From a checkpoint of a small transformer trained on Wikipedia: MLP 640 GELU.
Each number is 128 + 32 x the weight over its row's rms, rounded and kept within 0 to 255. Layers, rows and columns count from 0. Numbers have three digits each. The size before them is the row's rms in percent of the matrix's.

# down: layer 5 MLP down (transposed), 640x160, rms 0.225, rows 412-449, columns 0-79
# up: layer 5 MLP up, 640x160, rms 0.256, rows 413-450, columns 0-79
down412 102:100130159166133136153095073093118123175121199127151178124127206094157161118174099088142075153161121137093128107111138158122154160131133129141130169128156123135069140128110069118118116147138165142183137106138102161145027151145157142132082085
up413 087:152079079153172117147149106126102106127091117123115174093144101104080147130116125111108127133130117119162067151128180160110106123113126144149202135188136119035181159124161091103158099104138132149121137219144174200134140135081103167141127127
down413 088:161142174132118135110098131136097149164101158177160146183143176147097100088162070179149129068119107110138079157147049155104105096128139138178134112183110090115182164144153100099130114181082212149169122174152171146088161140149140143143145112
up414 098:110109106145102088152100113127118145185119119154078139085138077131076107128082108136118157134094088093088107194132141097091149108033150089173090121134104129100151143127116086181144159071096118161156151100159083101112075148142141133094163139
down414 095:183132108054228147088113135095123130119165147178172157185098161159146176129085105120090128108159156142177086144150100140105111122166156209184145122122211141091112125112138131166091147115135160103110164156104161149092165156096142156140168161
up415 100:103148117118149079162093154104147165106118103110147145096093094147118069139195207090132107070186097125078163104126156082115143103144075149144126125111150151154105106123181159120147104126050133128140170134144131170096084125140160158150119149
down415 103:121190147126139126099110106141156121166104111167146099122151169089187166112142135119086156097131101124111137102132089105071110068130102156102180089126134139069125102093121054161149092149141111070156092133130118125113112110111135102122141093
up416 108:133120163113154153171102096149142145167130108128157145121124124198059137140158120145089108159181139120135070117086167076141103123146123165120149140168188137100111148196106157112147177122077172198149112115139131062050125178098153134169137113
down416 101:131086092103129119137159117121100088096180138182105109097088124076096118085119196101118161091205128105150148182128109102174174064104160170128100092131124081118180151168120092102118107115180142083152141100178138125102147075110134106135138092
up417 100:081197121152167128083125122178109101080089138140148100119113115197154100134176153121172110090175082137150102072176119129134131109160187126086106147091157174131133123126075182152125132178099062132136135198128092132122122138180084125130082128
down417 112:101100139140140109140099169166188184097169074203157129128137127227114210116136110140147125114084165099143085132146119128070146090131107116142109124167153101169145138121149142123112099143095131116165130138185184133122146155153120134121099133
up418 104:135158151110108115113113095094105130031142118132118097184121140123079085171148106119210166145134163156165112160182072127124104116116091077134150069186082124111109095157120131113124123120164138143062116107113112158078113154154167145181120113
down418 112:190103111130080168142163173118117087087134169097138101113173095174096152158133151086156117117093109129101121136129148163115118083156110060106196113146122170132141093117152087097116130115122138167100106110115102051170207126126108105125144115
up419 091:088109135116139147139075110135142180149162094157137111068082137179146128118148164145117129147125116151123116154093120109140209093084097152120085143120128112109143152107129201151105090177102144128060098131184059115191155158135187155166106187
down419 107:160117147124178137065088098209145102143058123168095165121111056137098100153153147110124175106139123096144111128086119153155096101157123122162146157144100102163097111112116119166096103117163100099127094133164150095101207104154101074121085172
up420 112:151131147151122173085153223074134124130167116148146129112113107088137136127144155169203043163152181203166122136134110135109091130135114087063113126104139132143110110090134162124154087131063131118178148135181149145102075148151079128111158113
down420 104:096145140114126078172111105186157119112123094144104155164163195166091060107098110098136188105088099083092112141124101164099159118099163170135148136151155157112181104139096095134064137102120138137136146066040141098105159126159171158120099120
up421 092:081102119119142160171130131167086154189164134129056098165118057135094161106160156175097125117136057116080141092169081108136110109055127088143152161157100104113122119161149135101121146120120097206116152136098124124094133084171157211113100150
down421 083:139147168108149049122076136083151093121117085119189197104141151127084094114148109102154097142146189102097096126118210121132143184164121107090146138117137107162142119101165134140141082119079132101135089161113127090172116184121109041144145097
up422 090:191091125169068093148171125110104131101118117085143141161125096127095129187134118095139137117168128069202130188134092153097094170113093133064163119114150064137132112119092104113164079125145129085118109098135146117070107150114186140134119128
down422 088:089139137102148167104029135112127077142127085185148150129099147124180064124119119106095126105208141173103122077115143147136128137113140139129169130134127189204105105137163099161128166181108100161110122164134153093139119108165074120155160094
up423 090:165098176166095145180152129053186162123146128151167187098169094103170093142132191102145129065168137186150061154137134122150063138138090095078170202126089157158138130120106160123230125176151116089088106096143130107062122179158093114114145165
down423 092:089176048143190159131143147145141176130078087127096142160101154096096152140135172114108124136147117064143166136119069153131196107109126106102129084154113101131182064173104100156124082119167145209105172172107163169125128124103214100060126143
up424 129:174120143174142216098176157117093122180128101121157079088122141132118156104155214093218117164190111158082110120135156160130148143118148110153109141150109154163150137118076169132120132162109069091125091102180159157146134061106126064121130089
down424 132:110078122112117165080167103198149163133142162150133144171082123127092144126170152122141127174103120202140166162184111134157104055185151150202112137136190125162121122067136109128057113106125157136200157099088077193114138149182151126124093113
up425 094:178158093160118163122119065141140131118124101156169137103153076163148118154164164202116125105105125112119116083115095141134103136144038170091148135053125161166185212111093089141131117122133056120112105088132156139137066118131171178110127157
down425 087:096180122116130116146061141110182152124041192155113163127124146185099170075120079125141112136110149139111159133113133056141072132159066108049142142138115070133108158134150126110156103110169078195120117152107111135084126193157108196120073138
up426 100:136065144085135107149190135101131170136124138156167162154139106093092099165136164114135061121151100116137104122098148177117141134146164101143121198131102076128143118147190109146094219134111103211075158144128132123147107058120141170067076123
down426 106:080124097140081148135143149149166128080137141127063193137087153170171100167108123093121122179119182154125086210127066171117100110079117114130146112107138172174170105131087127085139106126129143130198072149127118087132145127184134098154132122
up427 109:096115133135176126099100193146117153134133148146075074120101144162074111129160162141127073149111117199132171061151158136100152174144157190115138112147111165121141124147132160134087132185124117160130145178133116134175124151147148129089139104
down427 098:181157074111135121095082095042144152116117118153125128186092100185167184144149090171183159113182140107081120126129165148145102151145097097136135093126125120087166146153131150167168136144105171105157129185130113124094184083093137139135137055
up428 096:166113102124189146141150172160126119178100154183130167145129084149151151060093141161111110111132163153161096066156160104171097106138177143126152141118131102138144114174128198141206132135122152163149076098085141108153144163144116127092150198
down428 084:120122155135102112093100132095129130076135091095129086096147117107129088239164098057151193182065108136111177155143102163106138146118098136088127136148103178188142151084135037144078157137108102111107172145155108134135170107118155111151121088
up429 107:139098157111155150094104108127125169144114144140075135107110147112083073142144103147144172088181096129157064111057131088095151092088087109194200122170152074076127122126114125115171149121090098072128142115156159084147153096146082180164149132
down429 106:128101121124109175153146132124068116114103112097165132180107162229081129138133180118178122074068145122067141036094097112156107184115117134109129177130200138118155148121140115141044181138017190149109107107172160100100134121114148098156122134
up430 092:149148200048133178161151075126143112166169120178106126162096147142102145087146125136103115117160087121178122128117111068148102068096147125059082111161157129068105116137128118133130133074154127170063141095104139057088142091201163162103102119
down430 097:173134172110073127119122183164168130173113118136138126154130141146147092134216061120151156104101101123108120116136178151093188103151172138142109133150107094103201186130103181162117117124089102090118150177087139148130159138111109129112110149
up431 099:133113128118125138103081116131174179121108095135098080137136146142142171099136185104127137150188128123133089163133125107172099120100137115131153103120158164102163109189174067138082188087148152130122095118091159164109142125139196137150088141
down431 096:133142203177165162085109097101153097132147146131169149120117133107121171134190139135105096110082072121119071105157106138108110134115154163158112103064124137170165139117108127124119161124153108117185194132127125102172074170096116167204092091
up432 097:116125099142111147128042104188117114106135137097120152082153105124088143115059106130153087160142140108075141134144134133131119173079123159088075105071129163123069141160183112127167151096149112151118176071145108075111118092130165106109184110
down432 105:169141143075100129140090148063115169132133068180184120134183168138127088096093145115094099138125125078166068175173100108133101084080070144131120115174108166155092110063130169169130093132141156137081135136116137124114096152192181194093132159
up433 091:094159148101103202139149140203131131169053195063100140203123172157056133147122098139155114201151101157134108115137148095143092130173122136060157121154217139142111176147080152096127122142121091200122113145122120103091099105121133128154123163
down433 091:176158165188076112133124105108100146132179078110156161106034105142091164125166118198148155083119139067132104125217169090103147145139163140161104125078168135124126074130068140168087086121124184101133135117151138168129128136174141154114119044
up434 094:110170151160127129170095148101078122128145090145113153129120099087087116155123091135093143164114085212108133139170127164148112160112157101137153111114129082118168163162162118127125085125140124176173096080076131163082151089130111111189198080
down434 093:165108085159072114125125144170156080164097148113148210097154113132127059074061140100183134062173157112139081163139181111112137175121110142096096138196149127135124085125074166148132151130113191081124132163166144093121137135150116157123207140
up435 108:098155145118101176138135185114119112083070063081092184138156126126154143164121136112119107108116157132163132141069109067164097102111095179120157096144157139117150126111132123137163163176138108097194106197134104097137099130133153175094146136
down435 126:127131138136109190145111137117109138133088093109092074095101158127155152109108076161173142117140124108175115112180136101157116175125121181125107141127160158099117149094119130069139114194101132160199133106140142086121153121165075225168128165
up436 093:077135140077118141078167084153134153173166100107151136100149126125128138116162127190145100100135085143163110159125153111118146099101117108115165086098195143106076134098159140123142082150092102104167185058116136083144168142134134105132151071
down436 087:106162162108125096120084137086155108047110115173105158113091104141152170113120145118130096173153132117091129109136156132073060132057125088120144157115089090159199150174087127124136111160169143098126105184161150186133127117099169132112128181
up437 107:201150138149128161150075130130085125151133147110116160110110134176166118122136143138100120146144094138157132131092109147114168122046136162122127117140123114117096154125132093134156131165107113111119107173127074132118155123150143130141104142
down437 109:134135091134104125166174112106112187047130151182119146119137122148132146161096068148102091091107069177125109130132136125104097118150149108072116138137111114159147121126168119135155163136067174146108084123135046116147150086073075120131144122
up438 113:118174121076129078170126104124102183116139154128107170080153132131147144054139129139121170097190101176149103141111085106127089119155105092122154075115143116098089148105100153153163180194079046127135149140157122139159109084117135136156131135
down438 115:125170159091119098150069127118179158133112153165123119089160164155121122101153085122128134122081144154079096108157175080099063100100135129093177067184104148121077084105110152111113161151100182063134113143099152120158101101107114120151106153
up439 098:168095155111061131106142133076184140139150074166157090129128125165081155118145130116114156160118083154119141110127085088106100148175170135125107130183109162172130121082143090105123071105060120121133117137165116211138146158145168112023065142
down439 106:089150144088118108093066074114083146158190075123110160137122083123149101104134096118122095110084114180106130156159155093153127163126108139138161111153163118149113057077135121062100091136149070112138143146159110165147084112118106136139136102
up440 093:131148137096151146080136047127128100095147120138149092141149144197107115105175160111045120158131125139061176060069151149163109097129150156148127129161124125156102143155061135157155142143161125164097044092130126104107062162141174049115172132
down440 095:128089127137136094079191128147086150185148128075170134128183058136114149091135161151179105057135168082201148171164120119163145161134127205143125065102111167093066118106149159084078158161087083103100138105094189184132121139090079158118099105
up441 086:144091126119132109064152117130124164126106145137099154190104119107131152134164125092206116137186154106157175145188065129145093153114153139137164098142115100099149158119057121150139099090159140126135094080123100091119121172118110157102089141
down441 101:140112165138059122163141155120065133150102081134093085106108163144154092165097155189108125105098166113132137139070130128157066169105154092109133155118091129148069057102108111094080155088135073145145170143161161186084064160159135141139169142
up442 103:110126141131051176108113156098175137141118115148076174123096105122118066169077148131106106066150098143147134113132091131151072102109153146156096085127167078163144121108158061183126128115151099162091138117166083116130067155183188119147109049
down442 094:098122065129175109118159108051192077112140126126180122118158167112124150123148104144157160147132144124144113172101196155110144130114104171129149130170110148096133125106128177112134121106117130128178112096131139142149135103096102175079176196
up443 101:102194171098151131130061113118106164119150183187090145139149098106066133199205151105148148123111128138084135140123123093103098138132122138145235079113169087109102097105131154160129148074182140107098131148146107132108101144085173141113162089
down443 107:094122158120165098118120126119077159111121097161109187088113151159126152093165149108152114166146037127166135140169034161150082161154110071172078108102177148154148117125159093094125134151114128139106130101112118162088187138094142058025107094
up444 096:127096069178109115194178141193096090145053141185054123130155090104174161086118216139112094110129146134083086147118126098130140110181151165140122134136155143117094144146145154082140102071162113151072186103137119176141139104122088074049129165
down444 086:126154173095145133102155171093165134131157089068139127144091122123056116148083019145130176117146134068173140094119170159164112137118066108162122142122092118187147093122115144192140156175195157114110079168128130044089150136142185122177092065
up445 105:134138241162174144127170083149116145163094088092114100167173176127132104131122117112159112114164200096144138168152143119123108124098121113120154194098133121135062148116102051147141135171109112105160093147128157120127126185128109137135129073
down445 101:122128077095115090115128142144200173090147141126132097113120104136112072126119099131082147158116136130129126147182127152180137132168140144143115106113130105112132114168135156098147147150154080130120087135142135109129105094131122040106132209
up446 110:133122122140098164092159097132152107179090074159115112132179116177153129103098140117107168137083154138102060178077145115135097158120127120119156098123139173138171138129135084125151096140075130139116147087107127151115118121188121145104152132
down446 102:181193109064157101127130120093165127143127171101176148123142096122152067150150076157065122187128136162130134147114155120162125153154134187092124118107211134125157116102092140153120167133107108126106101128089164095115138116101063089149157107
up447 102:165147133167190148129153190118134125147069178095134133148095133136069113162128143193143078123157135131088059118129095082156136091153079159093137136131120110121108132116180163133131154122209151130085106145097110127138161087143135144116138133
down447 116:165175124104137119197081128167101123154142073067096160142118141170126144155123191188154074091103150160094097165129121078098114131077126163084127076123107154077166128069125121138136157102126113097108139137124144112124151153121125117099122124
up448 103:105113142182100088118075097112127142123116126100097133133107119120105131119126068179136111192100049186116108061148100134136093126130130105138127097139076111114167122077110134120117082101149178169074130078145123125056096086128122152113088085
down448 090:146171130116146156150061149126090206129059085156136170123140101109122183134122106133103156161183199131092109082133166115187101143162124160106056101108088111157140112164165126110062117157114138076159122140170133189173114075082126198144112164
up449 103:145090108101117148155111110181175130123105157113103156138107129171161094143114085090174158071136135111069165115123123161136111074164096119111154099134137136142119154137131135130146202061099144111146174070160084162102096119065143142124091130
down449 103:090139095110113095094134129046131131135157159108095093153124106075133125090183123093044104204099141175158139114136129131181131144129149095144091175151117156113173134132148120143093086167118124142139137170177118089118159140169135137094122138
up450 097:093091127091100151134139134159089137125129150177096118111126142164107151122163120139095147125099083102055141132141105129082140103098103110112109114116142112175210134103151160088112116109143161181103133097128093104139168125173204076069157133